{"norm": "rmsnorm", "norm_place": "peri", "bias": "none", "tie_word_embeddings": true, "init_std_up": 0.0534, "learning_rate": 0.0135, "schedule": "wsd", "final_lr_fraction": 0.0}
Each number is 500 + 50 x the weight over its row's rms, rounded and kept within 0 to 999. Layers, rows and columns count from 0. Numbers have three digits each. The size before them is the row's rms in percent of the matrix's.

# down: layer 12 MLP down (transposed), 512x96, rms 0.265, rows 223-254, columns 0-95
# up: layer 12 MLP up, 512x96, rms 0.583, rows 224-255, columns 0-95
down223 098:483488604483561413404584516559516563492580471471486582496539493531571585491485551486528506460512516480525483572487459522498422502545442482609463546565534448451401447525520492509490504478537532505601434534567482423553471529569495491484506470521424466533480567565448529553413565471508587389
up224 105:606447438543522445623536532485469426465397535523547544474541479479547495488534416546597370508470546552485528550433495474485415495480536559499559544486470450539579455469501579449459382515556421545425537498537472518587534443503506576566525559526501511493437505503469539478467478529547516464
down224 104:487444447535495513571480529481485491492410561403535553409488493508454502549578523546518539521456477476595506475458479453449518493544580440521432460525515374440433503564467329539528576487477533506492483508551564585458613465535460549495499546498521497465402526417501510446540474472564539520
up225 101:566512514468505464518408509489543497535589528505479481418488607500488572478546351606568567390514470501508477434429439558418464475542536448505529529514500496431516417460469432513525450447425524456481479543493470573551447445555444522452575411514554479514549560516497487496477471599516530477
down225 108:515490518531495477541518524518484581560482473485469574610446535479494487451468483545554494598461549543389362448579563489579525503502490460553555442508547494528503565549596538476528446561484417545513543450539566391443479487550498526513446586478460575508578515503471462443547523390478515532
up226 097:477498442608502486563512563530495484526500567541540503485555518563468406538518474393447457484452535456542409512428457531547504577411551487550508497490494453453566511570471659445551461483621455496518519478474503458519490470512416529463572562571592439467551524471530441477507463457468425511
down226 100:473492506525522573444429414532489520545538496442482473425538503511512502442531539428612534497544505521545536480628489446502507446595526577494510630456427477451428545525499457505507507546481555424464492628515446442462515463597535405519543524469514510507458546479572398458526496410465525485
up227 065:469495501554510559537519569489493440455459432474497508485444454529531565586517510416429512477416443480549418575509476475445529480388488405374474482459492505447519427482507494441507539498510611474436478575539436491372497525485590521479503566491527499479546539396505503448433465475495534398
down227 065:467460496491464450451513350489465511512484519586435543518569615507459476424479514505487561511559502543512482490394609490579444532431529486449465402550520477558492498574461428523508486438469458453558444478514426543576565474498493469444491488452486459539506497512381503540577429576519458568
up228 096:492484519594469602558462597534469546483505486428579524514557544517492551442436456510491447494416484557588477477497511563524603565515530475499500523516550463451500396544435477503435480605398560530457546505632524479494529394522448502506410490464519458553549507434573507489471498527508426517
down228 097:557565484468621496408558501517526538519372466576450494548467431506473542563496503467461536578552463578394553585544523561508531393493435440478534425517543488484590448504491564522602511523536494564480476486536490549455488548543560565585489517499457508573452481480571510501491502529579457527
up229 092:532515462501516525471404480520460522487501414511505507528500565555553450570443606464517474535529464471589423466514471530436600481460529511532399522591486541469544541575477415528522544474475508394473438449519514438413547489411412526475510525505420507502505430478503551603500576416555438553
down229 096:486555517399529453562573502558509480461443404499571517500566516464450520481457495586593541563502551496548600487525481498575490562446502538539453560467480520551451398554486494414558560518466462525448564492612500547545504492553539532555433536516508485492403578555383471511467529492505488407
up230 121:514499536544554465530435529452536566479540436499421482560490468496498563527384523529572557588498506577569514568489456572547486584503530482568475506459513489528472425469444478465625399512549455450489551458572445441568475450533447451452518360533522431575543443493500487522539567483538478509
down230 101:459594516524542441516506481557415465518407544457628486455443475440531509376520503559522565427465476459502564483538496447515447425510530531511487584488469549506525491611556523494515599435455437497534495515439484559423445589423580518478542484460487486457489521555512533483443530496379476458
up231 095:491502548506369462490534476483462516480533457544467531597479570466527522580589437574478432478508576486549531555448447453532467499463479403453454513544433495492476480551456564518592592469352522595450520501632483442523499516454524552533475494490377542463480477510455479504538484503530513469
down231 095:553490416536528438501470461528458512482479590479463530487488556479619456499595498509492471448566524545434576497471481524522569521450440426466482520453501532520466424507455509569397549534591476448577452555466565475506412428499581456497464553453497501581494550412407529517481487528363501457
up232 100:565543568486554457407501472456520548549559503547490488539507539386507502496529574584486497538550458598426536502412467489457478486462503468549495506550511556493558550482385537515439458499500498498541606431526363535428510553517547546422553521561470474602465426505546430543551516550452454522
down232 108:507504546553433463564544436443563481475585531428421560457460538570516498495419469495535445455483478491506485461493410524561524510516462409483472533517551494455504479471620356502524491469515512483459410526530529465464479548599455482528408456431563619502496531465506476520397443440529581477
up233 098:523597500559450395507491520525574505447525510564471602563353479492552514487507571393428460493468574510444577523430454435361599588495523503418442495549503500471543525499475540510558451528497502482442535516519458437532488464494464507568479481469452503482495536457456473476535475494561406492
down233 103:525496389514523388486529566479534408575488450485534527498455518521460531447516471511583526488428547490446482487555517503458517399493490532540560464402542489385515493565502418426457563610497413452516559554561533468436568567520478597523540525534614452519538481458517522558449527499493500529
up234 103:521495463490434508450538572500492538514455502549414581524580553503488555473521537520491522584598476493509430589387516530481453458460525446474409535499513473509445471413497437542523465468453480499534492497506494471479522555427542566456479390511530362411526454531374503542609467473543548474
down234 108:411525502514465541523515486385553507481505551524535489447501488522527554486512524478542426454534457552639419499577447462587461516586481500488603527494573599442454439606464503432495530496551533533528543520493439409507518465550587471503430535510551539554486590487582415463457519526510497554
up235 099:474541485551518506484520484500569593526464477607455377431468427558495495534500544430514515494457520501531418463521477452517500551506519519534510470487493459491584497504484595640494547633558479593481488538540532440488539507476440451617413550459473522435479602443523513535575461517477527553
down235 107:563555478428513501522578507579515517571479481398540515485513469487606546456546430495492562433576428520578436499473516501396462525522498441542530527451505450483452436385466561554507542469514530514614499530535524430434472438454432395449486465469436584498488484497482442463446538460518593516
up236 099:526447469551472536570431433431522544481502465483487519476462445511446396609467563490531539544503448559502520515457542504404439486457547449436526518612455466510453488545458509489572464389441411426466390436527471516442543458479554481568513472442534491540558453424508509530380472469509438509
down236 097:548621543479487480370547539473496484461479449495457475633566434484512509509495492396505470547496495486560465587515373463466404526549471496475458512455429388642461509565539476460482454473513540559513472529489491491499504473452541524479536545478529479463412522486425528476580522542494575457
up237 097:440493460443538494578602526493595517578466488508541485473565428460502448426538474536409510587450507429537559462440393467479409547547445578374475546487533484467471490512555470457510490541542587543527536467515459569516543476455466579482439495517560441523477520491592536451525510448576478431
down237 096:510620425497533469612585548516479523460524491452467469530541450518396543528513522489377550469499468457463434584523483535524569465535465570475435590504543482590474532512373507479516395542525512432433509513528529508601526460504500497477567434439449524532574500498507494420512473441509429522
up238 095:471584526489517462504438487467455446506573514513542557477552463494427515569472495512529447473499432573482536467353473537585410453512485475535589481510464530498506547486504566521537433496465524461463405416523438443516514530610544495534561450476521429474586530434504586408612463428463507461
down238 100:503480505428543551478668541586559522482539584506508540569419492486505455612512504493488491464492479459596452468482601563570503435517473425499485453515409461541555486520540445535456455521526499503463473470563551507541549542584475438461565450479439572536504482541460418490527562572540457579
up239 099:478538448424502448553397450559496491533535546456483556571470549478431543513389532533532487562469443590491580523519576536468476557479598505496578527444620456477473489460475569582555453544424612421514497507478551592513467409497511511549521463510473437545510515476528499522435555469465525554
down239 104:543502564493559437434436499478569459499517423497416448555465470485548442459436547531494563435423535478465426534513514485521447460397497503500536418438438467513417467483588496378424398480505526455551539557533428535501459575458473525405515478559442623532465520516513482479512471504571500535
up240 104:520414495495531471453586487556467502561510497497472469546534573446468386569460472580451509459498550534419575522479517504553479479579558538483618523486420483539533466544512412540415472511475485421544407463495475512493541500456443462431528447495501600538663472518421502507484573471466472518
down240 096:356481509463513482403595550559505471531547495484515535443459504475605583492480408519553476552553518526574458497567509450458527481594557498478487484524440467464446509507420540450507529508441609542440469549518535459570506499594582521481528524470399450418431579511497539497545443524479515440
up241 093:487513511508449470606539473500617542504477425484389394565484474530500532467422565518421508512364512488479492592591510485517457493484568476500495422497527363536467473560533401535366519513517506527517472446488510531476575596500515500511502469542516450538478519531483490454483475528486540411
down241 103:492516417399611559537567492524523563518531556604504504432503498572438496493495537558483454550569498497519530443441471421479524466503452482486532584550409488460458562495469480593545572501541533614547488559531497484450603463429567515509566584416483466452554499403490518528540470458517529500
up242 101:438554494458544487523526545508459518576514465427475492508499535508452497538431419529472457452479618382554464539498459441507562460545484489432539487495489481449599506488525546592503555497523519538483453438550420473467368482397531573419470517566541539456511504447485478588576580470388506510
down242 115:457524418471502481533475443523459541504572544513444482520435435540509550594512456472489481465458437507555528412428495495444574473575505489559521477543542431475589558505497509594555567493507415596396480589452460574436538465438539495505458528533445442537585497513535492553512380541428443497
up243 102:535619495562523530487552565491511618559426552542561487432564566582538483532478492548524524523561550548466549571456431453476530412593556509468482575455469519540518565454504431555532556535520522498482472470455518484464518433509483483434535473502627556493453520552513535565479413564483614521
down243 112:485514485433529474469453545428465465576513521501463530466484436438527503582474512478485536519519436538493490458518494423425465516558593495502512452505451477459483488509473464430549562472455387537469540433503349533664465536542529449551560448515448441455457335462513491476498528538448540507
up244 117:468505498460544467561478538517557485445373495529618479534545596520511559470441462479575497548582451565545494495525486468450471494473627564568472383409529502551491502504498432531568452490525532452561559575483397481548517565522375505511531493462491529490467532483518583530558519539439486476
down244 109:510477478444492515448500489456526453481494457442460472572549446505423514577547521571509507601468558397527498421590518538507496528497504529483544433521480499385491499568551461429609555470509426601498496537519466562462573456482511425559401565539488497498551521644499539490477504482542598467
up245 113:417495511476508494448494545449497425555468537568545498577494435577499570474542484499468374500552521506560519434488488477591458410545453498495459561439460582487440560490467412537508518563536539513482545468511485469569580449425463509437484524463524438514532604525534442585550402492389535449
down245 079:444482496463494503553509542490447406388411540429452521475554483425472564504538478590525509480392428528442455496517495525498397493574482500546481476513436465564450481490492551533439456517488427450471472515454511568451487592452473540430526527610570598425534494486490556440398535493508448562
up246 098:449459475544420486589487497391471511460546520511476520586444523535556444538521460578572463567490486516453419581560429531564506521568404559494435448502587531458547488511433504520474498383551525566567409465534466553543533464532479506413537519410523499472544554428489493486571438443470520502
down246 097:500432453569467422496545528449475494467537524527423425535439523472479552531603523581511432453504355518550453494570566499529510414479461512495538451523542525442514501502435512581555510441534431468455488494484556539504514632547521488459502485524457424525390412460534433464550523501458426417
up247 096:425502524438427515552545471545494534503577522511502486544494518492434467440399506444435487462589458622442460447426422450495471575514486488573620468462462528464571514487528565549478497504514517458529513611601411509505427417488602509473459501510542464433473563506489423512508483492428521543
down247 103:522485494532465520519457476497567557539460490504453469445294513581432440440518457499468502513600532495447494470545518546472564583553403564545560469521555488477515459564478494488480419469538455503411485465563534537544511464441444468503439493535559506633540383499460487511470507491561529496
up248 068:516479478483570534512486511514550490467530551460478502446522534425452574498504512468544557461574489430408513502450455588457472436501564522533470468486418452505528422442504468413546423450480481527528515451558651428662444514461440509425494546522519457511507530554518467448414412578494468474
down248 072:535512674463541456538443504598423528445447553487573589533489478500515429555471433555455448444505515481533474545537538448547572575529458531502546507540607572507488510493514436542659472511559525427530446530521494471456496521507444488519510523594517496495570451499501456487548581444485531532
up249 103:546507518459617503635459520554514507496477483518423532505455493487596402456432412467551475488518427564471488501575449530522471454484456437416509501515450518538513456423463526555522528480532592569399501452538536469554484440487587429456572550495540449486591514480516473513483588510420575478
down249 106:457476554510515469522512501580474588574503422511482497472556527555454459462446569511469339506482472530430423491509506426475496511514592475462452502497415577406481496473521465445589536519465479491545560513545552558425514527559543424576528483574520535501474562515395435499532418466567486586
up250 097:471543525478548562494505445552591514475422478452528441559621424451446388497451537497517486476514500514547561439562440521506450535523451469551495477497503431438514495491484464464466515458484531391493485423545417410448451472565439486586517575493466495544583532464590526435602459462508404501
down250 113:541459480373422472494547541466433503471525493511442527495461576576470548434481529507560510467550515449537514569515544525572493502477462558431497588472495520366549551534502509500505488424534502550493441509406446573641546454460491481484532555553442564526495394538510420532502418545502572447
up251 100:476430581524484473507492446487487536436524514566549506502567444492447536572592451572481473346561443469514505499561453498547430520470565396459585543431574463464543516569558531497619502427456497552538435476486437490546420482517494515514476483514536508500359512554558491457507455516520449509
down251 109:492493529480606629514513491546506515416519600511398556522549578476526395485469555582568478610536512459493488559549502426471532512483438521553418494439502493582514498556496509529411455494595521524535505538502584507484526525527557559546399573514511526515594457460524498465486482519592523497
up252 095:510432447485538519492513407519468499488463495481462438536411523516524490479535580482473483521484522587529613521497517459503537495527520424414563394535498525523571516461576448585552485501545541530571510444413485594366489491517518388496388461557547515559453590458482473467578457483496548465
down252 099:500546530403565516530485520497578460529504486502466552546543524485455544455547579483513510522470441532486473500544528551415533493511413498607500470580498491516512532496530569558519512547520584493545369432535595449538454499494544513421458504495374452598600554526532495434375564562476487491
up253 106:493461492547556401469547439509448426493430470500526539484451480501474485516423468554494469514483449448523571529552440543493523445521497438477424435513476533457590470486457524461505471473499540543498593623449381465589421603585563513504499552476569554490477569511535554614525468581549504456
down253 119:518480517471486553496373470426594476486531506432500479498488513560406538574570467484527523528545479458537454551451557476526550425392500470519512489573478480475505496417570517615566557529456507523463472428410501508398513487493494431553544527570490527516504419507552506420571460435373464470
up254 100:484470494526566582490516478513504467483523519461485423459473471403430556525543475523443503509504525489436508459464437485421523525540478595563434427471536482492497529491472541588482556500472541548528454574399463469581473583405438452508548434518493440449511446528573491375410479563423430397
down254 100:482443521473482487464515537434524539407500515572551501529528539467519537454470472403581542434530423394580526542537521571598550497541432417443578466516474515514402493468502514506544506503562529457510468463503503367454547458507491553677533493524501488476476463511602498513458495444455479563
up255 107:494480563499396416441390461531527599426401368452470437499481502498460546532454468490485464566491454434469488423553449501428537468449498434487466508480460427500558584528531510472451519521467472502396456475535457440450552547550463555459520438442523460453442522495489548510470521531405417548